config = dict(
    num_key_value_heads=8,
    intermediate_size=512,
    norm='layernorm',
    bias='all',
    tie_word_embeddings=False,
    init_std_up=0.0455,
    beta1=0.9,
    warmup_steps=0,
    decay_fraction=1.0,
    decay_shape='pow',
)
Each number is 128 + 24 x the weight over its row's rms, rounded and kept within 0 to 255. Layers, rows and columns count from 0. Numbers have three digits each. The size before them is the row's rms in percent of the matrix's.

# down: layer 7 MLP down (transposed), 512x128, rms 0.169, rows 471-511, columns 0-127
# up: layer 7 MLP up, 512x128, rms 0.166, rows 472-511, columns 0-127
down471 106:111145099116127122131150099183142109136160129098123137110122131133104174158143098030130129138117074134081169129130132099156110111145122101159129127098098095138129120090146115152103126130163132123153136136129111103135124164087159113136130140110169123144156120147152138154115137115080129145143156110131168167168126099132104143111093081119150132116140101165129172124124138128151130120142
up472 102:155111189154131115064172132138093151162119142115163149125106081081141143116108147158121100117137131113118107102159149152144188157127101120136137146113132139114129175108133105155140122181088134154131112173136147119109153085116144120134151177086131126124110107117141127131125139112093125145165102118139112103117122123136149126118130100159162131174125122093128139121152126096085112154096
down472 108:137125088136138143149101073180108092123094152130181126163142134130158102094118098148139105087114110144180140134138110115139119115154108088088127157097113122132170103129119155119106133138109140165137127158110089102131125118149183160145169141127141122099143090143164105141120109102133121127171131179099175110102115147118137143124087143114110145108138120139125153137174149113116104106132
up473 107:166114073100105118125132061135131134131141177116084112136120106060152154119138145114159115132113143116111135131139112152134155162114133182125127116173140138138161130130159106122127117114163131102134113125140114139103142130139129149113106168092128113166142112130075127135178055119147123178142099118156122169131121104113129149169130146120143135086101134112148129113136140160145120096151
down473 094:124154129146116167149116186110139141181098135133133118125127113135114090134138171161111115120147139141161114132160104170167112122122151159086132143116110166125156113146118125117124147102122111127127075106116139143154118126153150170122110164147110151127134137098133136147127131137126086061086131160097088117100114084144151158110106128103156106132139107130133170109155106061102093122115
up474 096:101110123156101053131113122104114138108132110140161111116139154145125137061135155118162140158149132135089172105094148183141158106120084118183143121111147135130167146152096124103144125143082093112123130141116159126104135165117139111123123106142147094158077153102125130106117126125180124108119131162129098136120123108142182126129115121136148145105115137114126104130106163117165163113102
down474 108:148116156148110125122124137080070098116110145185124135101154111138129151158116161116096153129111114117113104131067098124095097102125096128116187115062123128133183134103165102157106160102121132146116128141145164117154140143152106148102133134115127134130090154123117122142131158140178132119145086122126140140168133117140142100101136117151170160128134121142117164093122081146121129142105
up475 092:153114122144143072111116116126144101160117132100116105101109104130126135171143116123208110127143117118050146100089112135126125140150131119137084136152117084109108120102086164151166114111101133152135108141101164120139117110191120129130143127142148129124128141149083158103155140120145109153113133160092122135131127150115150136131171102156158109131125101130167148110144140161173107103105
down475 090:112161095138108114124139108142113121126156133145098084184139088147106106127090115141095116155088143120085138135152099145140189148110128177120174118103152165120144144126170103108137107111141100137109111131123136123119132135118131146090144094140151097152139132130148099131113117180138122126157147135121139146140133130108138114092055151099167104159137111068119127157109169130139126123166
up476 099:089095139071112116164141082078163113089151144097121124160180113138140137143137104164132156113167131127141105128126118125095116122102172115142125095166110115096156154093090143117113128124116119113152145154121120124128140156104155086128093120123137092134109143175118118139128140120149150132139110147156167127131175172119119152118162107104122147143073173122122116094105101154128101144151
down476 099:153121147152137109143129130118143139148057144166112113117071144147115113114146162149124118142117133099157130091109085151128148110161104128120166119100145110173125122093154105177149113121094157129127136149140158132125153131145109163165123126095127124120120140152091100104123119103085107089179114100114143160119075142109145126155133137099174114111142090161141170159116134117123126107089
up477 091:182161124111120119132100105167111138088139147128118123153115159165162156126118152132149107135133153116176144173128156138161124106115109100108127127174128139112130112115147112057146096100123140110113140130110108106143123106099147123113090119133122119175140117141105125089133147132132156117072082184132164098139151121127159127178141131089102139131115101143133122066117168159136125124121
down477 091:094127125154101108120122163098130114120180139103174181106133128133132115133149129133081159100113134154126129088149139076083109122092134094138161126103117144124111122089094141143137135115105120122120157100150095131148123156123132107183137152091152169161134163152147156083135108106140126148139169096141115134123113086149143138179139108143173109117153136080103099134151140105131143133128
up478 090:155130088095085114149131134105132155074143096130119182178139152115110137116125100117149121132143159129152143150117100110134093088152142131154129101084127137119100059058137123161112134133159158122139161141119113164152097133148132100127093157109109177114147118127160145120112121141163119110081110095165108115099139105140123116144130157111102162151137118127148147107119136139135160119141
down478 091:140157172177151133095143147113096077124118148135113113072127139169153151150149136145096151081096098101099118116169133110144157166113162119104085151151112128126129121136135163139138112108130083141112091113121187099145167096119128132099115076128142129083113149122156143106100135151130111133147136160124119153128108130117139125112134129111172151081124146125106109096111137159117157129156
up479 101:082137112171114136141113134113097122078117168119104165124146155118152107151128123141117156124142128156146103113148115104147150124133122120114112114163166142131152112118089143121114126122115099122105135156099129096158103140115098138088149135121155133138175118123121078166129153128124146090156091118164104088178142121133110174175118139116128159166105127129099052128168141126157100157149
down479 096:117098139104154137091101075110116113136154133113108106138086079129130129123139148170105120174167106159133170143148165147127115156132177127136128119106118146108101126104176143179148145110136123149148120112121113127129163165134082119114119123120090103115112100110141141122165109128120095137080132103133137131127129136079151094140114127127136110155190137142168187116109096144130116089129
up480 108:153130150111106143138173065107125136155147128121126128090118094122114109127097151118139105120116116179135155175108106101179134105149131143094146155098166116145170152136118107111126133115128096116154161117136124138110128121181133113111099096154163141076101109128135089171145120135151120166100134127156134115093115128177100149133154142094126096096136077128083131153136119131162128144121
down480 115:086097152142139127126098119134114141090118098131115118104173162135117132105154124118121089117092156102124163145100125126151128127178122117132163169136078121142107138129128124097147117126122132157146172067161144122107123111147146128121080138155173133127103127151090119093124081147159118178150095119144165095121127149137077109134144132125132085159138135094090110143155151146142150150161
up481 099:086154136130138117082131108123153144128154088097128112120137176106126173152123115137153110125123132101110135108148095154073118153152121150105091110153117115099106138097113134113116142088169139173124124152144147137105109110123116090178097190099092142138160148150088191175142094139151144132138129152128118132116124101131115122157126135128109126122153111106132119106101129072162160129132
down481 092:151125137118150132137111128151080132126093133106140132121163146130115124130076177158126119147083110117163131125131101102098112074126143109100127185154150157132142121113113134147085113150157091174180159095100109149103154135136130145125145113142133188093132121131149075117145120092124136081169152134130119123110118106147113142083105137169129153106116105161133135116119142144128093116159
up482 093:116172166097129111097140130092063103123102140139150166135147134177123125109115183130119134162142147145160140108154134124129130107185116124109111111113117142126094091134129164141122084098117116152121141148116116155137088110155133160101121154107146109106099089119123142105127161133175098139046094125088123127111126119118151142119127124122147165124092144112153158128129116157150130127091
down482 096:131134112137131139145124127139091141120074129091120126164103149124097117169148140126112154130133105111111150183105106114103122108068168112138133076111132151146146172100109145129153175126132117135128118117154128106100166126104145140106114123132158157087077125148142117130103124163130145062150171129183125142141115142122108070157152155123112134125120134097105128152104117155175144134116
up483 095:157097128078132107089103109108126106131144107121096144150113152197105143141065156122179139133149099099151116134171124124116111102150138118182149098103122143119150117127140110103113128152094114132117154154097126098090153110122128107110122118145138090129120149148130115133085153138133090165131164110143102132154125137151141138138182099119149133141164110158150141074136175112138098137132
down483 096:076158129142075110129135131118138130116085148142157124162123133099119148098123106127050146112108113177095144126138148123123130132094138161117083141148185148144141107077123153149166123137126135125112111129147108169146118151134138151132092132098119135117145132151103126133123155101156144135138095135141146122114124156164129131189091155136082105142084156095175099123137115131096125109120
up484 109:153146116129097129150161109151151118160154147120089142115125106114151149094135140133157131150127098128139092088127149148150157123127109124125140131130095126136109155127121097125102180109094099134118139114076150101127149104116089103144088180137182101160063118152171129095117082154108167124145115162113107136127102154115159145096139140149111177171138107118123107107123102156137123148138
down484 103:121064080158106112133133132121148122156159140149167127132102119128092144087111117156102131114133115131093114157139133101143176104149151117123139117162127119141150124171131184147092164136140139139117165161135110176101138131127164091110092168106083088149106170129110101125114139084142112146106175106139115167115117139121099105118150104111118172106154125121138119131130119146093127112152
up485 093:115079090138121150098109142135109138075170137124120148142185152126145173119063100138151137136116122118127118127114112138137142134136163141107137117122121106106149097132083112164097139151156159126109117126120120157131104136111124133097113115139100161145103156139150126149135128117156149097158114094104080097087162153127167147128124119117129134165110150064112120098142155129135167120194
down485 088:117144143135136129128148108164139156145111158162130115091092159112168137118158155123123094120127105132144118085137117144151156146118128126156163130148144114149122093149169107173137087113171083119054136091087162142118110153120121119113148129175126147101073145138124122072105141139129112143103161165122136135087111141116129117133146111096128090145119082095129166131144120146151115132114
up486 099:157115139162179131107113121153101095129167137108120119143098125168113127131096101154122139177106122127152111139082067102104124114116145106147101137102156146106150126142123145138092148144140110119123150148124125171116129065095146107115162110131102105175114163130148165111149126143094109137122112153178125124111117173140128131144122170109170141121129139112099066101150092114120127150112
down486 094:131151143133106149112138121110116148141094127123135146112123160088140088137166135131118193112134138115101129080156110133127108184112120111170106106094136134112122120144108124089148136131126124058148124129154098115118145163144135148149139134119114147134106104164100154149122096157120132154175096107092141119153108128139085189125085109137104106093121116160122175127121160171089140110134
up487 090:123149112126121091123105143137107121143165130130106151112156157144119168145108123157143137123167173124108136147132098126142121098141161126073098140149143112142106107093145127126075156162119112141152153168101106149133130153156101133111116136090106115183133106124151140094170109116121119162168098157175112104082154135142102105059096136104116129162106151088121152127117146133116122116101
down487 093:126078074140110118112133155119130153087108127118144107125094113088149144139149120156099143126129121209117115144122122148080123143102101151136139126097130139140129137127146152093133126076137161136103159111180141097110111123104117104136130140135104125127159135160092125146121102123100115127131137134112143161156064122205123175188131099159131111109140111139101120149134136130118133152130
up488 101:119116084131104120127162145127098098122142131172155094129109144116134061113110094138072130107093169163098126115146109118102143113088146163165140152158123114142131125161138153162138125131129126127148090150145125129095109095136133146164104161111152123114176132080119151162120131110125127132130093160144106120122148097122110185092112100139150125103140177151131135170124102111170124123113
down488 100:102146106151197126163134132139133100142130105058103131104087136157095111104098107143157113116127154119139128122115132110141122123131167125103128094098103152133147089125168066110133103135094123158109126093132115108092127148123137092144142172119135137131154153142168132168162136118139168121139123137112099133140153105166174155151106166165128137119134084134149154135096167121102140126132
up489 096:088182179097106109133132104167135135146111163131060133130127124116170144141107151129126152110100114122133175124169110166143129092109131093119111162153129160098134148122159132128097120139136147103166146122125160167132099126113137177149129126106130114119149105115141159101119096120146117117110111070117137130125106133156127171126090105127127141178104125110144123156122082089082144110133
down489 105:113134156137104136105132099100139140104175137161111130125114133127132119132127110128127159101131150085123092096117167091131170199105162149120195119104140136153098135112126093109148121106124129186093156128125124103132123126148108160146109101083134105148072142175105106112120112128159090104142098109117119121110132149117156120169136100145091125172115122173138127150133148144139104105132
up490 104:120109137124137128154087131121139135173115111136157145158148129146173123101106149159133090134128181107168128138078096111140157101118153134132093102116143158136088119175125161141101100109121152109155137135149129100078095088092130129118152122147161142092138142112154133168099150174156103153083117150101119087138113152084146094143136131122109137128136152096113129126156143129167097110133
down490 100:079111158145117132111126139089132146125144121094108094095143132132117173115115141107131166119094103129152134123154089140160102168134114128098138132100128108136170090113138100143166156187127111140093118138163126086104183143162177155138100146127132090120119140176112117110147084111118116097146136100130102112107153117136088142162137152103157121138104111136164080124097137143135132144143
up491 097:134118169116132125115099120164130143125116144152171107105091112110112093138157130139134083129168129141132152104124148095100104102152193156134150129146149157106114141124094122111111092067162129117138128140144140129123116129136131106148167118138185113153130122133138113106139123104126126131118091168109116150175159102158135119141162093122146096127157162100073067117142172103153102117123
down491 082:131148110074147126090129107147112122127112112102095125117153101115135159124134126105153162153098146112154110147169151162120167098119133168132123113065104119165109146109173152176124126133118145133117085135143140106177112103148101188115125153096108124107131131169134122149135097138129139111110157074154122105132114145172107121110090138122114162161134123109169125156112113111097168132124
up492 095:110115096158106113117135134105100183131151132109176109128151122148109109140081122125140140170165097087141116113159092113161141123177112119163141121151162143104116133116103141081073125170136108145099145106143135110112138111137124147119126129149163140131104120129137067145115113126118170130153103165109147149173114129094151159114123137138151120081088167127116088168105152107148136125129
down492 097:174141095130098136140120141118132123164150095122121123124125141153157108118104111126177102105151137126107092147127127168116120098123099138128133148104137090122161159155090134134136123146176150130152098206096094127107107100126117132138172099131122102114129117164166148154131082139119155189147109116135099161165108159082137108100113105125093178114123121132107148122122115114154132120099
up493 096:144142119102094141125134113102137097111137152095101121164128125102128087116095081126160139165158134144137133091130140090121101097120129095166148108089127133131150194118133092099109125152100151114129131161139163132129124142126116117134112163131185105148101135111116103112136173162144123110124128155209085133124110109116127141113156155134168131160140103114132125113163092146139105082112
down493 093:141128150121150129113082131122170167131134079175143149130122152134119144125140150106110140105125169089106095151119104184089142148085125172109122144128132115126111110145135148157164103117146137125175139135119099135130113132154147164123132127077107163132145136128134141115125128098113103132132113127068139076086132164129149108106126109149098113100090164122109121121085149149100167161174
up494 101:106092113125146122166153170136110147167198112133124133150114095091119141123137163133134105110127128171137141116142121134143148104099122116130103147097141123114106144098165108121077099156119152132139147114115131121162148132138162148149178148142067167125108143097166119145109169162110140168125112099124132113149085083103126130093085136103118113153143138089116091126105134101106156147123
down494 106:148118106137117134090116131146160154134190091163126092063143119124148148126132157120107078134111128148135122185111129095143139110151122140093158131139095146167106134116152152100130129109125115127157119132092162148131121145135146164145138113131112169119138161162112111152149143128142113141122097088129121139143069117146075126057137111116116119114089114114103105153155116154144110172128
up495 102:142148111136099106143087140101143097098129153118147137163121136116126109125121130128134145127131105150149159128146115122117133086151179137111175103056162067106106103139151128117164116123169114125170125123114128149102154128123162150126109131108148130108145137104086149123150112113066123143123161125083129146134102147140161123112123125129107158170091161123078095145166121183123119158122
down495 090:102162180113132157145148105133129131170163119137089113126117103108155108115117143084129111089100108093152084166092116173123134160119115110110107155164082201147138151137080158169108156103125136138110124170133124110130141079135093103116155105115110140124154123114124107113132140128158166140120115131116119123142166113124142146121129136132177084115126140138159108085113144101110134127126
up496 104:102112132125145129104151143155169113165155135072107145124134150105143132101066098100135154090125152091130081150175111147120128134150161141124100115112119119047125152105141112103122165120131136140116125135130136088092122136124110139142159145158127140111166113139136123119154095105117125118110147141156155136150095147099111136135153167087118097117115127138122167131089164106149174108082
down496 104:144115134193120152127104136120139097128121101158128133178136137171146132124140120102076129079089135157194098117121137137139121107112112133096111114142158127103166168139119119119105103171154108157074121094126136139153144128114137123105136118127121123082129104142123103125193096082177113112094098112133141100160163117131135121140145114116125152121105142115126135184109138123135134126167
up497 100:062153143175148111125095086155136142126147124094069116153137114111115118117141132127133118101135134137172129088170165136166084118136132108118128147045157158164118122142118133167093156109134140123128083125144147107119129117123106149102121142112105159141098168110128114116145127133137120101106091160122159128151139123152124155134139105094149122172126158106131134109155145094127082123153
down497 093:127117090150104112150131150143159099160118092151144142076079149122118122119162143170130106104098151154149094159137120079125176099133093115145117144135108113142145161118126126060155140145159156110143154123125124111158202144110107089110097106147076134148147107110153148086116103111139118120109107145158130113138169114129117155092125115118131109112136156145144153146139117095120127125138
up498 099:109066115119145137129126126114139105129155115105149096126173144152141173127145127149095117143130104127099121077185129095124095128096159140119127089158108138121086106169161151102126179133107118153101128076146106108139108112158143112144120122123112130138130146107164139092124104134093137180122153156121107137114131133134139160120121079148124115184110187091143129126111153152129133142151
down498 098:139121121169112111125100124134134129128108117068132148095132127107114168116113147154150143100135113141106162143114105184099087106142084135129166128118118155109141108101154092130090100087112113106152151151158101128125133153118125104117160162137154122132125152136145107158167144133165157096141100147151153116147120057065157112153168128108108116109120139134141158157116162089112150121134
up499 104:139136106140115141131159133106150098143145147098116117108147097130163105161121163123140121175120144134127149100114137109144184099140108082143112139121123130113108173108170151168131135134105136179162113118137157163127157106155103107159102144087099128092098135103114141115108090109085158129129135121127083150120149096157133135145125074139075156096112111164134095147148107159121149158147
down499 104:108133117130140079161141126171100126114175129173125092103111133132114127105091121166079106177156130128139111129144126115146172146109141152120113144135144166149179112190131127131113109122100142119098147161156118125128122114145131144126111145125142092167127122162130137085125163097089125108080102111091145112115110159121123156132105148129076150141166082144123132131141103129107149111083
up500 095:152145139135170088129114154149081159117093106127120139143119132150120151129156162093111120125151102127102128092123134176125139067122116122106093134099143140111087115148099129157137114132176126127168096106137184183134096147152162095142134136142133140152121096123120151085140159095111099096116115143160137116158081117146140138096160124143158124160147092131087139123144144100155128102125
down500 091:093117132126135189134125127145084086129152147148138131147129118140130127118129083124107181153143162139122128152135093116115189119128130121119144140137107116132168166113152118148103129150113158118135150143108128086120115115119142107133100154133198118116139135117135147147197122187157073089139129120132096138105128147082101120140074120129115125130113087125131126114068118099120138141107
up501 105:153142141138130132139136138119094098164131161126085136144113098118117132160150118117111183139142124151067178137099110091110116099171152143108101113131135137137107081092146129172121146151090100139131146114135114143127132131153148136149113159101114190186108147145106156151120126152089125144122104142140110127147102165149147139102140107154123149097104115077130069129134108109108104113144
down501 097:145101084082132096093158118066172130074124110163130092099145140131132176131122148119124100162126114119148108130126152176134135164135095109150133160135099110154131134121138160139113126136122129141132111086106139089157103083143142158159141071113118120111129097164158136110099162121152093116146146125151132129132129111072143101148095141133129116156123140178140100141117117105126130153155
up502 099:136142149105110118142112138121131133144116124114155170160144165123129138118124154147138121138126189131128139128107057154109140092130117137146107099123126122150049109133115127147157112148084142135142090108077119112142185096132144113112172116115118139139105147123120120126163132089098132131137096094127114137111174131100164144148129188118167108090152115128148152118111118087151118169101
down502 093:111129157128090147094110149155118118119116114123122139132116151132118135113114123122089138133107126156135140145128140219144105124117100097118135148124123141120147144082155147148149133108089144182068158105168145088123114163125132109132142099149110150187113125158139106115142077143114125141120127148110087146172084133097105107088117130109147114136146177129126112121134102124149124186155
up503 097:176141100139110134085147125166171133139122163125127121122121109181105141158166124114145091106093119140170148121134091102153144120088109169096102142123145126095136138112183117117128146136114150094132121126111150111110114135126116108143141162141162134165066109118127150140109134121150139124112094120133086136138088109116119090138137093155098205126133118183101156134138103108119136134111
down503 105:089123132156106135143123078110140132148143153151166091121165121092091121163112143115129115171119074095135150160082106111110136117147154154110160141111114149121162095123137175117148115135157118137135153125150083112121144132106082116140077092138086097140127100151134137157109152133177121144085112149164145145137089142126118129154138118172124141153087139102157135127129115097103113122147
up504 095:129101146166117149168098102116145165169125152148129140109120142132142123127125118105163142144103095110147171135128145126170153155137154133116116126094126129117115133143115087103132129127124149116152123125127183133169111135173067157100123122070100151086135123097173143106097092099136137128173100101118106096107091143155136154155125147100134125132080129101115101152129127128183135099105
down504 102:157196132120107110139117137084108148154125117125145146103138110121139138140121113116133124152113158092117122170126111147123139118152095138148182134107105173113145044151139154156113130159143148130083117135125118152150138152134127105146069163091145119103106110138168114127096125123141126081130094079123129144128118152098153154080094152142130154161152104128108137109167158132119144131129
up505 096:120146135099149128125169140121066164112132109107151112114128152163134132129133155172069100159125133115097092107138123112162139105120177141132139089088136121140120109165110139096134146134117087161161134122125138113081141089111182091131126159111087106151144093137169124139177131140094137144121124140158148142127120087105147159115146095122121113141116134123128128121111126176122112136185
down505 098:087120098164076116128140080136161141167118131129101149142132106159122135162106125102161121112139157135128139140116138163111169178166076112133109122165140129114135126176113117158102101140136129119138113134127107104143130155164116157134084108161140141147142141070103106104096131162080124116118107136111121126179109163139097135147132143129138093110105135091125097162087148151117158138156
up506 099:150131085158124106134130156107090181129134149136129137126135126102146118144119102128132123102140119118178146093104128106138144107110131104182113108079120142087156121156118163126102124150108121103124103085131130128093151139088155138103157149116177135150067137141123115121114124147118148176172165093156107121138134099124190125158126151127058114112144123119136104131108133099149156151116
down506 101:193145146113140108133081100144099155159124123141152150116142098102136105121134114159155141085145097135131130155141109167132122162099139093112133149182109128163139124108149113108133147128145119136116119103094119139135161085143110078129106128120137104083114151160141123097178112097124136113117135117169144108116118156132086114147101134123211119132109137163110098098128168152106149137138
up507 094:095145145125120161124108132120120116153155088117142116089121080183119140130153117132136162132176124155139145156125103120122156121136170127114142114097161122112148115098096133153121090122111125116157134128097086150175139108145125115184126140129145133110164144080109151131100095149147172144147145145134135124079111153117139099165103075120124131065165121127132108122115080164124121159140
down507 091:154079129147116090097131118173079112126100142128130159115189071138108131161141130102141110106109151133071122155143145118095133114159100127105124114149090149157110133154123139064145132115117152117106108141147143135120117143131129125115132109137147128148155141135134116124140140111099125103087137133142091148085195158124122144105113150101140098102116131116133180133113168187128121100154
up508 108:143111127140092115136107117127190088171143138097118134170102140091140098123134136087119148109092135126127163147177155136092093114101126111147075174148155139116121121151166140136085155120147141126148109090133152165122112139160165149139131136113122118078149153116137087155117081071154149113106115106139129118131115130106092134140151105151125121150152101106167134139110112149109119145155
down508 105:089140086149113181142136115146163132114123146136129130111123188110118140083162156107107124141153151111169136087130152147129089141128132129130133131133172169126100139123142160130138121118135113126099153096085127129133152096102178168135069131104149148151135133169145110119172130136158138134117136138095117146130082118115153118145122093074155157087102129128113109143153095111128151078138
up509 089:147142134108086119129093110124111134119133067134158092147127148118129131148098126142100177151152092107132150099118136166098123094132123133121189121136143099092135137125111113096146146117140115116118124131143147094124153098137111148158093130132159140102096130121107155104126111135123118121159138103125087112135142157170153193136129136135128077155148106115127115172152206152103125166088
down509 089:065100109168139131127138181119099147121123143142119114111104136147093147094154087133113137137077166125138134145123154125122108124126144095126099158144125103147146165118133124172104143146186105148139107136134110125109110117105097098161127174169090114154127094122133106091097127120159128167174072148142128142158131139117141117111133135116112165137117089111131122117094135170148097158158
up510 101:103115114105137070130105168131137085167142121108142123153131152102093157115133132154145095145131098131134159086153152100164152143119177112150091137119128125144097164089102101115105162143124151151109157187137140092153071144159122148157146148159095157175105137126118115142132112136115125116108133121111117118142104152090119139105129104131126147172148137101073150149126111146158112139139
down510 101:144134135193145171134142137173128136150066154126161126143094180117114152104140130132160083160161156130159121121155116119117162123166134112131135141107145133133138142126078134130119094076112145110147124087134093150138130134141086130115128127117124095098131133101113158135157154137121131128132071139104087147103154115130117170129160139120095128099142111111123141089144107181088118106104
up511 099:154120118134150163146117105132159145114107159093165113110119101155175107133149131140169124128094115156150131118154147106118166111151146098127141113100086136149141111144110156082145100119134096117086142126120150121111105165115133088104132160135161157162080107096156132141115110136108180103115112169139161145133086088162116117136135154140068101125123128119131140121171089140110103159150
down511 091:128119146118155186086149162126107124138137088131155135124152142116105154120129110104146103077153169114105142127158092159144127127136162160136168116120148156129129120131155127162081135113160107102109088141106126159112150100120089162072114133165092138066124122122136122129108163139100127141123115114095108119106151129085160130153126147118173124170089113117135127146139096144174105124129